Part of a small language model's weights.
Size: 12 layers, width 224, 4 heads of 64, MLP 448 GeGLU, vocabulary 3682, 7.21M parameters.
Training: a variant of Adam for these matrices, 267M tokens.
Each number is 128 + 32 x the weight over its row's rms, rounded and kept within 0 to 255. Layers, rows and columns count from 0. Numbers have three digits each. The size before them is the row's rms in percent of the matrix's.

# layer 4 attention output (transposed), 256x224, rms 0.0462, rows 197-228, columns 0-223
093:143154141141086130153163114134115168124146161147138130113127150167160201154135081110151117058144179170158147158146124123134149124047207212108135135149094140147162198148129138094164110107145119136170090125081106112116140126140060135152159122113153164172123104126137146137095112145090087086162108102106144207125135102126087082154145093133108132137162158129121105126160135142198152149052157123122184117101079090120077150105162145087086189124081133217153133115170115093109160167079157180142103096078112188079089125086140153148101161135151083114109164124136140102137058152131156075133155121114170092126124155133143138075165093156166108105212146133195092082145089140131126138123
086:058159071197092129144187092231105143149053122108146082134143128111111088175108134082143164091109115109161128143142172079151095076120098128163122095185106179137126120108038138130123136115138146120112124097132056068127128130155123132122140097219141145049117155142134117115177082124154185126160087133112141175134141159091067147104128087118124105189092148102124136133118119059113160124097149137130089183090121160105154159125121103119083135145111172133107101128102111085137132142082090129090172125125139068188176145187150116106113116116101102075118171155114095153159085114132069076151139131065158153102124148122084081122128123147146110119125145132090161070168113079111131145104
106:113153140112142140092120129162126142186140194145158163157086174173084129114200117161176114171102115105158065084128106106207077090087133102157130156131099166115131142110120120144111110103111137082118124178126047127062090109111082115137165118124154086120100136114124112163069125129094098062113177132140100179090137079163110054155202124164152132152077123078145143059123144108115148202103137094126090095127180187133154162130118103092111143107109130138114087140164104084112179130115122132134112116084099235115132075124099118090115115169102141140144147085126148076120156150166127144123083105100151123118102149135184151146168124128155132072101065119111071160139203128133149152143
095:107108105100132107127149134107145089093111145140154111078166133134193159160130090126162081068175094119123168168091102127138185137154117124153116148116166099148093113168154108106163123171130099138173116070140229097137179136156165154152131134107139166131148197107163079118193142101066110104116088141139164134188094171083185142083086115084073171175164072168154124109168144125149120150156119141147160133120109162110137049115128137186152192135159106149110137161125113123143121154117099103108153124108173105131110139122123200143112209124118107216092131167142107089130119112125194112079122173077126136071219100117144124185175104156166119124159091118132145103128137108134095118156
088:135144100139136121128127115106126146114125047123136103121121128076149084145046118097132159105148170117119121190149123162069165122136117082140187120152118078135188138117055158177133148098179163147125136055139117103101156178135152101111124137123101125100123110096100170087166128105148142167102101143088158110155154143121143160087120147081085101121157164130075135167133110117151136056099139141116140156135125096147090131085140131147129107119092124173147136143129136161103148151114110097122127201164112046116136192175136174154156128139120109079089131191174000205156091082116135102144161147124070162099096105060085135154103111128101126145176162145135167057078084177140144137103
086:124112151118155078152167106144147144168174183109124127101094143100125205111197106085165149125142101169181125137190158115138130157069132159114158130121121120194122193200197059030161150156104077126099131094176121129151156144115113161122132096139160168098177149125121127170103139148090129079159098095128166182107132136145148120092093129151126144134113124146135174143144135163112130162088141173136111112093108171154160122146141141156151136166119180123119161087130076200157121120190168162149122082093107137153118044073109117125105176098143165132138160044108140123136112137136112160127099130147194100138204187158191112080132108074111157108121097172128114160105111121122148173130
085:101137158168087146143134123156188159105132090121093127113141096140118156128197143064148131078127131149142143139123097118143075165112095218091081152172112128137135029119182158085135118113144151194140104070148095110161153117116109201134158157135131184139172128153142116112186137146119095150119143153087162114149113189124152123099154105122144139118092066167161110141155139143172154166148099079135170135089155128122104120155091137141157130094115127191132127161178124101064151113101088102105130087137159144095134164108125153126077156152155068183109143120037063075131135148110137075124171130067087101189084118156121166094157136134156096092162120060114104070153093091117148175108
091:122101171234174130149094147145135151125156111151115122106100154121109126183190159143199194122160121104153179184102117124080195145097144193113139134150137135129146123088185193154162130100152135181155128135127129111132175105103069127169119131100135120109153085139127163109148103128121128083156104127171171102162086127128083118134074082117104097145099112147130080120129115122103107116065133159121099163083115127105151120102136146094110156177067102164139157116114081099152136152144117145110120119074148116077114153088167138161155159151103118119100216126137043180115067155092140153151146150130078093156056124128179093119154063124120100148133135145121122068135065151147136177030
085:092113121098146127111127083130125107142136106075109115084076067088084138153184187148115134143112132122108100134120177136090144118126089159141148163170145153185150183122181156127169110133094100123167109136192104133179131092114188133111140086114175141094153183164102142141155097138146195127177071075142171125135152130083122192143115114114134156095114136131104188157127141161178129125144104100133071144114109143087236127152111070185090112146140178091140139102114084097128099092134105090180128145129125079191087117070151107109145136152106143084127133079095138109091066100148145127110119147102090151154196141160148137176101113083112187092079075198090142154146159125133177094089
084:164112129184148166155183115098140163147130108085096128127118101107100170153159170110167091118105063069119152205145091154129181126117138135119164119147149134119107162101183156149172122095153102117221087116109089088106171099135115089149113143133111140155182138158140152113111116113144070113150076107139124169180078154105068124138109078137137094174138102179113092126108107113159076120130144160117148129067112074136142129143154102109119181121128105169114124111173086136147092158122103178069151050108142119143133147107180120149095136104071132179108168131132081127111160153137120113129137195093078107130036117185205154105163067108151081123171092136109189098177115120162090148081
081:051122108125074123048132133106105099137157160148111096118140178157135112131166120115157089144146159080117172154086110084189067104131159149182083154073154145084109092088148143120155121152106110139152142120102177141072115116162121114103102114179138032123108071125144153162180116190088107148198059147121122080085094167124095102126163156152097141173145151139131168134148089115109144142164133122068115153060163133113144108171114102126084140092159122117114096136109095087099160077099086121109104105079124138146092051147096124099101161150124126100139086105130188040168108148117099114137123119155151167139160167101112120075150116153136160060069124149143090106141164183116159125088
097:183096155128127144134113164143123160147115194099142123164155183127170193145184125133142120144125090148139143114147155151117147133091126134096147121110137122151084121196198144123142120150136117135126145092055109156111126146198055144132093176112080121165145095172139099120124093148155119198117179129136166139146217144137089071147129117101139140065154127123156100133090153157124091218119123151127101133118122112152135145145155167088142135085104098097093091128151167097162141145137076116137094066140159147172166114066090076119100101114124177109142143107138216109103129138153164197160110076154170104141154198110191115155138121111127063098115178134155168205153163134186138075132
089:117105102117188091166124169179125127122156204088161157121113129120129131119129135116142156130151152154150157098142178127147148143120121177117117159150173162148105158140144121094119116191084160136107162171150066102145155113075093173124118088181141080033138153136167126140217074111099173092197133102143173157138125095132019144096128108092114133095102131146123122122142149114131183175092136159097100141098101195122156140156116081164147108182106138109174138111088076047134114073134108139130123158152153091135101090105153117082071107127137144150080179117157214135130147144089080191169122102110130125113146166131078094118132162103150140168084126110109151165093064105122125127094
096:156132174114078149112114071145139171176157159155152136150139126202088163073225102156166089138126031101162139115050107160184094124109144162100075136157105148168119107126178118144160067151126111144162141149185143134077147100139082119182103111153131118124161141100172149168133145133074129086140097140177142138133100110146092085071148098092169120147160124094128100160097126116145072160140159145126120134068127187115113115146148107097123113124146124116119096132134099091152131142144120137083129088056143125093143124141146090124134167109092130183071188094117146065096176167124124117151126090108183122107095114191178128114142073118203110143116124113141121143210179114181150176119
079:116120099090150083105121155122130169170105076075093124078140112156145124160080168153143095104139127166131098184125151176093149118130118143152131141130138139085086163097166149119106116175131086096147114108165159117181136148143132127093074133156103137140125123126135151146174122148171123122123137085149154133137163127103117150139081096122063147165123132124080109087079102109123163160152119107139107148146040157130213101158108084155154134132147060152090124114089136084147123178130150149171130151129162125178125098059100129170110133104044154103143152145150135163136120165128214175092156103112072135129251180059144121211157124158049154114118088126076153150172130123082086100127
089:137161125104135117161134142132151162085161126164133144161203159072123118114062093097126120153189155117148079170109070081116138138082133152134143089120098050088126143147067113105158164120180138184170132143120126171062140199161155130107140191052117109142122095115098156124153126109133090164091142136121160146159149161161144083132146175131100146192116180109145155136154144095143131071127112141125128139119117091124070145081122201136143159111098107110109124071073152159130164161113109141099093113140144148098128090107084136153123134148196124118116097122130153134166065154141182132096159145128110084166186117095067179075140137133052135077160149107102093048074085092130142084104
088:112092112069142095110127103104141174159137197152108125103148149157163166171144127161179141073142060128096192148098160123157119113049139168129144094110083151129127135174215114119109095124136083180177141134115128154106135130134147098136119116164070091155137112080164080133175107146132104106177153104122185140075111137105112101166072134112089118082157119116131120099157147104096096242108103159125065110105193146184163149109120147083129130166130092070115124133179120092149124133159110134168138074156126118137148071103104119109096146099110166124080156117096222088151104117100101161125126091132139096099230172136124150134191107154145153096103134174139093120121157102148102112121
096:122100121169104112133124125127149109106116125151182150196195144095130133111085109134141120154128133121112116145168155154173094129102134171181164118188170110174160131152106134093167126215118173132122128138110148108143138173102065164141157158122187141178112126099173084151106121112113182117134105166142154225144141168142096101141203099123129149142137166145066136122133093142102107103108216133118167129123064136110065138117175183117143151097090159143117151095122139083126146205145181096114086070122180064155099128131103117124094144062167127142099138102161112121140147162122146137117120142108228092099163154094137130112144088203152097144194140130153147127137075121107077077170
100:139108109154135178134115182140130126097126135133123125075214124201190152107153146195072154156100084097136194083094164153140138108112083113116125107147177110120090121061144105145117161157144084193090167106103110106104152140166073129119065119107048072099141096151157110073148093094128152189133095116152148113104121099126109162172123137129127120076167124171071154145094146135122094135178134144121099155141149136159075120159137155131125131127167163081168146135130129099103088097074097123118120181111178107134132162161100103110157117135140126114069150096128134094100213161122086191118101119139130111093036120104132112120104138177150154165128205121105175152111119148214174138118
078:117088109185132118172142185126164162108129140155173139116087178101147092115122070153153153128134131126152147139155076085135134101120133143146139128113112156123170129092068180113035150070175102167077099124119163171115132167133100154143126129133083105119074070137164140186203091109072095111117174117150118071092102108122128135129115107128154092160138144117116100091135158156154121134065125112130113123144115179130092180127149131157136115167090115103120154166130058097146171111141091082122136127086132171079154103159175141109138118162181171127105185118135087110194155141066102128158152187203107079138100155109121110101158188138153089127104128086191109041131075158164178169157
092:115118080177130138124163159166094085085133161139140131124137119103149117156121117124113174068156140233123141140120179088116148128120129201134135173112126183107113182192174149064106153117117096120128157121091086129169109109140108207143126191128179193087147138199118070097128139134110107180178157088120110189151152097120082116114120075138136159129100084146156138145113153153167182145100109147114130134107113151113208133109112136116099167134123157140170112143093119134146163130133083127170130083149162116194113128072137199112091107183172105100129094116152198143154034122106118136144146141135176148173202176135125122155143142127071080145138125102176159154165156135099127093142
078:120128154176082153097116127068075123120124120128163153116134178128092146145134132116136144150183148129161157099141141145140102119106161200095116145144145186086166152112159133139097076124121079116109115124087070154124151114091084134096087144121151118135137105155146170149153106140073134103111076122096103098162069159087069159149164136130096119160181166170083118118145087120152141053085157127096154072083073121069104098093148089100148145174104052205155138148086137123154105129056136139071120089096169110045130126092138159099136178130196097226090135113203152111135089123121102108141120147114114125119141105158119121059138151168118108154155149094160104053154101136104102148122
092:112068125114115144099172085092172082088079090124151130117169118143078118145141164169104125158104110123117179059115100145142091121178100079185089123096144114150142120141061163095089121126154184101146133097092138105153093082224101179136108149159170134156127169156124078122131160131121170125156161103099160109140095065167123110118155169053137178075099111143113170116157166106151124163109141129114134159086129137129124154145181095113102090086123211106121141171165180080060123102101144092157129092078107059158113164165112144067124099119111131116116093143112089097136138097133086126123109153110182165116110104133115064120112115185206103161136192088149104100147115166158169125119
092:171157164109122108118168171155099160166199204095088128163188136114182204124119077130065157135125123119144136154118166119171169148125169157099106083083173118166135107213170077112163130187109097187139139118104156137125131159145044120142090128122116087133146094164129160165193061123141137144138102113144129126154169171125090145124126107168138125113152175183095130164134154150135040166161119141111084153095108108136090126156150220143112123138156158038138112127119123078190095137144098149122131202118155129132127111145119095114115139142139124097113187142108220115130111151067105121160128084140136101147122128098088108129097143101143161154156175111145151141101097084167134126125
096:120150162100093105076079102144117130192095197168184119110122173141131131155104131097168093138108175130181091146063118117175151086122190103161108137127108106170145184104154099167120115121141131132141141151138151084096139131094125091147116064155181099122074145060159160165121092134131142014081079109155099146145140174156105117161088145127087096227148154123113127077176120071107150134100146095145123094130105171060110130100107162129146097139139090118122074135125129083173121137120117126141136164125125149061174143114108106162154184152163097164103182132148139114171128157128154136116124108070089114065171114105155150152111116158077165081162135126131153081184151088135110125190
083:125168127138132149122115094091109135114124057179128122087138120140076107139075168134150130145142189119125108138133056109152101104145129089089120136162143090067119146049099134172141127066140115140146129148103045116090156117122124106123106142154128093106072106105132169114088127137153083109111105122121116121120023122136159102163105134126071066205161148128148116164165126089091131045117130102134161146115152096146074090104119107126099110140124099188133123142142132192132125123087112114071137111121107159023132140156147194139141156108147089156143121150168012108125084106175103124117130125080047159126072063134113148109135118138116115100156096134092125099179102172118145172131
078:163143114112139090151085139129111151152115138078113136148131075124159139172134180102105180153123064152131138090163202138112133144151076114115106096141165151129137170169200093099080136166119130132116141173137092128175107116127170130095107097172115141122168153172093121128131123127191175117151154113099137179108197141108087119129134141132151140051143107138137146140096109097123155187157139141132061156163102138136191134158130103107154115147147113072110136112125123074109066111148116154193151137173189097213107130091123095106153091124107178104119154120118255146110107151118085159123104090147127144120196171116121103151086141119095144187112170172102176212129134061139101098143
097:133136067071139132156069117123156093087037101127181098069084077162108105066073149126143086183113160122060085130130123133147122070140085083152115097179117133089100147096081145212097125107141110094099124164148087111158153142161187103102117077128080127106121191111150150136125146143181213158095140116118071145136129137121178119166131165091105094130149138117157123116139097148070201073173105084143131135153127159128123115128072080153119107150125115138118115126092170125166097102147137086128150124178114111098165126154124140156127127113121144151103110109120077144096172080179139153109097136073053153099147076135112149153114095161118133092113054122083149141165177105115110145175
085:141165099070120159104139101139141184134122088081108090150071113153105095119146123103081103164102088134125131118131100146155121124134146090096162160105098113097101079100057197124141120172147155108131151095154131080111056089142126104146113103137115124112131113074072141145132112143115157137145116099098141099095076084137129134056129126071126132099139155060155151166106096125149164105125134179129120155116141095118128133127135106109090091094106171114143108112186158162100111132096142180128081155106078123103166170173148045134153087130095119087123100140085029143127131135130070090202128107131107171114047110123098075057036176150123147162100160106132138111137157181159151155041
094:103138155142187067149115156169076130195136232116128111096061165100093205151108160112144137131130144107132158179111117124154115118112089116166084162138110083172102169121199060153137161157110157114120128158180127135106138133090186094125099100146153134093089109064129183143120104125112125048132110094179113077125133143137187144095069151170098119190095126087129104128144128110055090153145127169118098083154125178158141105172121125191157125177149097094099109126087076185171123152157110115127162166087109116152104081128139096110133149117101125107174162124106139153126140131134147172132116140151096147125219144139170136150162083078105168127121072172104153178146109107144123140151
089:133144076077157160153120131125124138152114134036106140099173107155163140158105147089077166127114132096099101112135181179109164147145191135168131133140165110123140173137110133128171102133143120117141139127122110133175147124131137148083143119126043100136168165157107125145170117112135177214139084108143166138166193141112057181126157124131108152036178130150106170169109125107173148144132110083086132162112094112071172100162108052124137106106123112161183117136145133049113114085121072171163137154177144074134109130117119104148125081123076138133086148166136186120154123114122134170133160120112077194111138126094120067164108118094121142156129135178058180153113077076158155070084
083:109137130171134098138165154137107093130082122112118138137129132155191079125116103086064136104023129102098133118165154162130129099166133097103190128162138161133151122059148076182134144071154091135068107088157120128161119122113182075109114162101158072151144084148173088102120156077177110158118078120118100169156201133099136166171134169152099099138098113182105092186088118094143120091126120066140150156192152119153142102145105168111156122093178115144114118113099103088125111131052106120178136144140115149097108159111081111142121090132126165067127092159137139186144205118137150125057152117139131141118018125103138132112086111104086109129177164120158152134096162150182143140159
# layer 4 attention value, 256x224, rms 0.0515, rows 198-228, columns 0-223
086:160085118104134166137100090045165122136166096136127140166094142150080115175125143132135133112109200134110099159116118190197156118084133117069106084130153072100116069135116116133104144128123124141156098130156146168102092184134109137112108106040090099214148115098141139159122168115131140112129150102149101094165082095145205110148141187115065171068158152085089118131130173152142121151136140097150125106123159115145167083174193139136138123095137087118116147115188123170106090120137112124159086134154147216049090144081090121143130101127130187136131085137114121112110115138093172183088157140127099133115108108112130214074172089089131114209125095142124158117129154168134176124085
092:128131109137131114161091150157105118106191143097110138099125059102163108123096136103064045070155086128120101141145130133092151184175142132141176106119177139166105143179146088145122137173097111131163182142172173104147120169121170186133098118104103116138152127127166138133163105115114092144105073098124129116184069132110124155081098081087115120153055147107132120103185065153164163142142083216123125166123101103204159162207148162214120087076149076135079181172150131129148097184110142090125126115119121132107125101114123126160131134129083177143168080103145152093113138151094119132063122125109163103135179104122104059138130154198110161130109098138164136154091112132170131085118
085:141169121155126130091122155085122128128163110122086141173170130147128190159103104105092146166092167162116132104140145146138128141144141167153149135214097151087138126164121166162125105116134152097106152130191031148111108074139137096139091165193110114144113132119153189110112098167163140137187129154203103138100076116184056123198099130155165107117133097128071128084084119139122154106091104065122130131104111114113119203111105073122083106165074171167147130055129166170086128119158172173152159157098157104144107192081088130145084123154122142071087158092102107147073128148124075176192163104162138164125104154180146150145127145121108130115098102146074164174121179110120142119151
089:133112130073099102086195085092111067118116101128131089157125168146083141121158104139145187165114119122123127116155108118158114063075102139056062154163092123106124096128149134116126146135102166157134156117075144192107133085128095116102136069137165165206098133176136118126083133170130118106114145153161096151121098145124177103190182197154150174116156101155099157161126218122116056156128144091188093137149129124030099118102112130081139147152132153082114128161127138154096141128108145169095155108140157147111148114141120067114145159096179081114075152138044095121108132123132155130098176171152123122161105144133151177129129060093112114128113170123136143056077124104106097198157
077:087139166179097167107134073107151122072150132162108137151091118119185106149154143109090146127143141122169150104074122106108124160208166156146074141124137112133100106141120121172109113129123139124129116221153119101137088057111144104086135128126071159164150104127159123105155069079193106167079108172143113120149129150118099183157135077122157078102110136087112139103128118109122125116108164102054093142140177122122170111130077135136135142132194042121085118168150149087148132169121147143161100136134095107158140106176074132150116123171113183077104132163132174154071142182143110185091149086141142188141071154156046189200118184148103070155111135129128140164150128134108144077083
077:163111113130130093115146097111134129154094136143123165110176185080123139151120112125137146165173095127071107106140171143113184120118157098180160133115120173116117145130112131124096103101171088126119135151103127171047079133160137140161093121072112096112087169111116130161075139124092207107210166145159131134096084098127090121151151124067104150162216153108117094111093159128108117113089134183119069199160093180130146151135144121123061135143129078155166152058123132203120116177114110140139131167101112142143099106182075105112141136184110175113128164125158148171075156099135114167161152128166097136064102105159172073123122095131089177205122121159089116143135187152143196081128
084:108115151111118138107163091153117091170086139108058137117139070131135086132156108093092106128115086131106154135156146146143087107154129130162132163078048059112138134114161136109100138118110140140152082060095161159067148103122151129137101082126082116129156134127150139136076111113130119176147092092128134163037123109104082173059108107198137130091160085124154142121126142176132124138138179193130115109130128185101096197214133097159184160168193105140157076152149113187113157083092114103165171182132098137120117088146072126125119129123163109138066179131075139158089162143125144133121151177173161116170107143143151174182149096090135149137082137135114126158134163122144208151192
079:180160144168093175137176115090205126108091106166114123144129151151151103103132109086133198154090187111200164083124101139110131165186139102171113103071125095131113101113128096138134151128188112143114176163158121149098114115136098126124135122098099147170146140111146102092068141132099097125155131169147111137163114082127079125086101142139150057089140126090113078086104126097089065112134145092155132095154190121147143105126166113121166124138140093160099127173145170121144148145147131135156118161112171168110107131171095161146158106085133146142128140127131094132150120192123118146148186088144180069053097128081109059095150103147146074167184162000149107124106059140117132086138
078:066130161132139133120125116113146132156100132136090146118134123191140112121125120126109133103155198176158099084122106127146061133173138085172126201155123092081147113103138129129104140131119131141085106120117133152132109127124083123149110130183059110117127125118172128137125129116114165152193112068091172081071092100207123121101173155135138107145125091109121125138181119129121229159127122183189151161159123224045133115145152098142152082112163136160128150123027150133117161062120137137208076184128154080145094084123117155112129117181132139103051141098125158123091175143126153166120149121126150154114159154143131099141131122128121142100099171150036155129118168177154164181144
074:218132157180146126148155144170147125039168129101137126097144092117122158135087167121077145069090130169107077054169143116120177164121139114063164092082149202166089108185155094135069114123126127151081085087225098111150113160092128144134106167112124131110112164147080120114149135047126146146117138155154144166110132093177224143083067146156077142099078157102078090091144140162137117096079091157133179095137126155155134126095152149126135133148084066118121138084159119155126123148140086129133178128096123143127121192116107087147164097093134125147179128112084125136113155126128120131146133119128160083155155086103067152155105187126093140130121121088158139182108118117145094125106
089:099174193128199094134134101100126041082135130205167146089125104134119078101092120161133075074118146148109125162134096106117088083198117108211123143107152152154115094061133156109095092145136147111138122194131141126185131104088131163098115177150198152124135127114158139142139118116127100128076128113130155113088135112149128159133184128174126112140071144187189158139125090139159153093098135191150222167130068182117089167202131110140136154110153092147096107136092093103116124111116131155138146173123123060125143124116145186078146150158087100125151126158101137177116162136117074132133159098116109142114141148172086132109118138110142161200145111149131069142080095153101072186118
084:124163073164135187088135094116165153191134107126103134157102134143118085197128092120108054123107066143198128130094142171115126119114104177145091078106101091160154104115078145132101164073115073144125133139130142151097112102112147130179119126070090102187156085114162166121089146111092149128118129148152166168160176109125174139136097075177135053070088131098116153128061111134137163063102131086120128082104176114140126122122166184049146111117098098117143138129165136114124105164131132151153155184078137154099040148121063097158098125082143138089119148117145122151075096112060125094132128123136169089166123113112111144168167127108169089183144048118126110179126152138178140095141
081:094100138159160138091107175147136112100159165123126097077131089107155080134099146115100039171095179143144110147153169090119139155163130077171203148129148137120163141123065106155109129134136048116106124110091123114107130088098124145170074163044099149145102102148128123126118067131138124106185164054099171175107091128153103120183116116161075147138049125122160169108149126130107212130137109159128145136092104115172129198205113120143130136095148115165071166093115133118091114125097143095153092164134157168124109149110112143114125086208109153085199111118132162139140124171147111121088090122163127127139148152130106077154142177166108187051089101095126104153115111129183165104102
075:127129130167116205132141148108165080061125143153083115084116176155123143107087127113071163138134163101133182053102110078115146120158126163139154113142148059123117087147133145149119144101135146155156164117134112159122122153111124130119174139142132144114172152139130161102118150181120067168185113166144093190157081102147114140092097124116123083120167117150149137150157153161189133096155164080090182106135185143077040105102177123065094136174128153095132153145185126142107110090142081133156164135137120084120140167101153141140119127152149092160088130069145099110150112100081087168166162096111159096103091111152175081141122111069126005160121159135130162190104150133091209157111
080:116102129115111064069148079082039045119113149112102093134112141101104151145112133133142143111121102141110140106196138113160128122082170181104091156125117157140121099162161137128058147159060140075092111117153148125227104109140111111124158068168175135157104162128073116139166111121172127116118109131139051161077085143095139170087214108112143146113155105173164117131121111157126075138068143100108142143191090161139155118118074094103113164163152135163188153181194122150167126092161125127123128117114140122127097197143113145124149184118141124146067182109116128088089187037102107112117130097132085150151130125134133139138114137128117143095146175145191133146161155152106104177150
085:150155183192141160094111128157104088084100129127110156169103090111128101108103117093137099129118144144139068137152120085095124141180126099088119078094204070171149105090148116138146169162132111053125121092192098111140097089134132134087071145101147108129101114118176173171104158098166134106108076164148099172121161104165173154104134150136098149129025112106152168079148103135143184130106119124146218123112010134113110151145138152123106123137108089165155100152124096134121134162107140146131150157077111110148131149120076145133153133196164123136170117109103123100111158174137106116113071152134160164179087112152158092159088149127127052182156097135092114220120096172139170137124
084:117194103061170168035144082092048123088182142132130154065131173105141168188132141112145082149133113129140090128104118102189130124158086139106078111111099179140051145157086147132096134121109084127109133162104128134111156076140123072110131106138158110170180126116072146137180104153158115136119142096095122097146141132136139142114120093166141102102135129133167173124116143112160129140148123140216143049100160106127112105137125094089120110122137129169107143100148151064130123107149069145108160173186144190150089170100130136128186093170113174129085110132104110148099112143148101130106174116152128163132084135163134213101125135090119180049111107118137079116095202160138132213127
085:146142106133126099126110111162143137170126096093146145179119112036088099144167112118082098131099185130127144164131117121144048110143128075160086079099146128167159096111115144103111146073151175099093108119118111161118094101094114142117143146089209087064109117110142104100135130134116128129178159147151172123047150120140110146136148102148139157143085070151128115160123118117137164124094124103209168067070114107083150128153179120120097116154126071119089102093091127100129149125119119108137123140142163096091083174107144117085042132170174102139202144178132120182117143070170097050157146136118101103161171128145150140153158121094150141129144150139191019126082114114121043136109
079:075146156071166141154095142195118092149206124104083124124170072080102077162109084119108134137149071145080154159111149173094152150122174146074100125135113099093068109139147118134102116130050110097150138106106146120119172100116160168135097126162143136102132125140118172096084134125189137103046139220098119164118172109137186140096142114073147140131111104147111172123128134161092151138097110159116145105124119133101151123148121127143145118112130067138134145156169090206110154150114201133099122156161093159090099096121058136110075126112087112111146128110113155170107135074100146039057114141165156117162128099167185129095147139085153184149108148143080149111152145073070124062115
085:165118169103129182176126097078166153147128129145155160155103158167070149162114161116171131139125116104148144124125107176093113114127148161096131122110116133163136076121120175092100102090157170159173104165151099096120158200151118035131153152125100122130111142099152118138097115120158109146060103180113131097094124115088168155102147119108148100088129164112046112147118158119104117101078141092143100137101129158184121160096130105180120121178126080170108169105152124150093092111121143122084151194097041112040142070139132164134111156074083131122094164148097101118084177132055117125187131088125093117057104125082158173077123151080200148185099104157101167143133065119138115137113
072:153111130122149123091144138161151154139186141102101133107159110138125100153090106097089053138092112132110102136104149081163102087130109154135159158164078053107093160095132122134060099106124141181096109101170116051081136145097125125137133123132144119072084142097112202133111126080191131137159122134124126163119153176120137125067145049195231120138142091100131155131136197111135124152188101128071127134172143187176097082134132149109139136096142148157146171010105081184101144151120145162122127184107082167146100133155132131122104078065161147124139173134112091125098160107108169103151145100146167114196152124120193180141116140097148151108141171123076115103125135117110134113112
079:123185062103143173145125084147119129142229110179170140133098167173095132121107083131123109163110129129130102089146130158127111119093116151085203132124144219145105134103153150111150092157143081099052099114152088148093091144140134165143060141084117100140177123128141122124155110115117112131139143144127172070176157120076165167096111131123124129123085118061109123126065082119128163118134095130180111085126136119155143086116159126115123116092086137118112105128185174104160090143130119117113105075149162207113194119133103080117129119173116109103210112089123123177103141199143157093165163118147150165102159133130133118053133157115096131213134122083146114076108117102215085091136
079:108110155158126122138108118117150034091070105105150159146129124107128116127192155121164104114081137131088119118139157150111156087153079151127090125136092087151140087085096171121099105093173134126090125170131142122153179067112149102123147148094162193157072114117078103111122129102109133127109163116090136196000185101144128089169170167151161128111132104120140121143079095142120128143076112095182177111145116111102109074083145110071148094166140100158153095101095122117117126099106155115199109149117123140114153210082119092081117126132177140131106106154131095148100114074133103142134104147130109110103101188147055157131133122133127168046159080176186051167143125152083107133105
084:106161128146127138134101175104065154033197113102074119159182059177153090117107123098068101136120120112112050176140123108149134138134093200124148115172170090113117105089116082134147154171133073076113157103157126131154134116140186102119153125126110134151087119138142191075125098168138118132129132135079040184120058116175129146137165107180138141114121126104143143170123112135158090141146118130068141109118121092148129186147161123164153176118133201131145150051144120202088128160101141085139087125126114160131135199127150106148137128131131158171077130163135137104137139068142101170119113144127210073163155093158103181148141118173103140089155161132182133145101135147079154133113
082:125063110134056077158150154124108186169121163088126135170113115166116112130153183109085060154164123137171123122152124149176122118105078093159122117152134145089120128107145092138101158110073146104071133037140169118085107204131101100116111101114116134098145162157113126157158133132111160156141113148093058129123108124116107100114177142205153181134162098138125108149146128120122116202171086205089126164125084173104125131142121155195138119158156178134162146127064103218126140122110129126128111122106118124170108149125126080175165130153109087130128150129081179074103185112096162122117133132147130102121150136115163119144127112124064146150124236166131191068087193079118122108137
091:132135124108170180176199089130193078163067138203176128121073126130137105102161106156147128131122182072210112134120061159093112101095139171129108115116145117151129096036114119089168167114173137102137094122112125146115110102115112134121161164054157094166123084132173145130144159133120117100088123109115170107178146126124079118189149116156138060162103135074094114129128132098182112104099162084158181083115122141135089089048173151103132116095138130110107101151127100100196134109131136136152093168137123093130097097127144141095158141139160127215072115142153089168175083150123136140130168124102113112146106158087129118150117100117153051129156062119149088094133079181121176111112
084:125213098098122132127088183060106156203140125116093136199144158150109081110114144142064147152160155102182149156061106121117137165136097078176140119147148122127125109107139096130145152088100097108163187122140111101106042167119078150139117144098147098115163130111121157104158177137097115084175150131231146138213104151114115115155149119100097133156104136131145130154121170098145086138152128130097195123126129102148129175143163075104128104070121215131196139134141090154100105117149122134083093102125169118184054109140130140102154142172103104170153105146161131116144100131128135113111110104128150069068147096063162119113144113137114087167137220091135164112100132116101154079101
082:130061098188122114178127105141110068125124090181179088132092135143134155101131136122165136146152180091092149076094152098139188108102123095104162119138130170131173145080101120137160161160127079169097076173108148169172072111145087217139119100165129132124127123136156095135110128106146131134100130100125168104135138098108198086175063155193066130135119150132116138168133168117135128111136095099099099140084144119148098143149166161109139145109157147060099153209092157094100073125128164071124128085161100202140164066178114079086106085120145105083142110145132111093196126114178169119105128174126075120103165125067105127165145107139125096110150096069166077120132066141153105131139
081:157118140111087110169125111071170153014135100093114132150139115214189101151128099142121118062127096155151120167102133089166123136201165166084112133136169121118148119108124074153154113119148095115146136115172139158119138132167198098149142105162091177194151129170201097123097079135105122115150099167126107229117111140115072145122089144173095116111117136138129178117145086155121100128113147109081175138098187097103161119101087113126178111102139134100111085118126114127114142076084146134189152092094173141123101150064104121142148122122112150140060123159148164113098091156099109143105140123106129149127126140177100130185072197143081089130129136096124212173141157094067159133099
081:122155120165137173096149169092177086180129097169105118141096140114063113065160093131131141109134187153150173108077115130066135084099071091127114125131114110167141128113119136110056150157106135178077122138160106140126139147106111077162135153142153116185090119116153142075117181170112083121169143118131159151108102112128127076156114111140114097162175119094111108125125147111180130041105113138191110079108157189168107107086211139031155167131117181132125121137142149124141161122131102156132077178102166109110120173120125106133105171069161104099087148076134084154106116155133113120172160127124126068151125145118140118135146071074149071167151124063152097170080115198178077142157
075:160135114100108135175089137093103127113175140130154156119161157110101148094162160148149149102122155147114157178163128149163073128153108059126038110106153090107123131194094133081133147146142119193205152125119099162121136155091149105101112095108099146066073168102114170119165143142121131151137145156116131057105114130142152124090190076086125167178161139093083176142119137179099114160164101137157115130101136099109139120085123090143108064168140141069111145079075146176135160079149128133094119172132145089111176125137206147070128144072191111224152177120165138110154145075187097137198137134075103122169145079155104109143143095129147116156126109171097118084128112130099080131097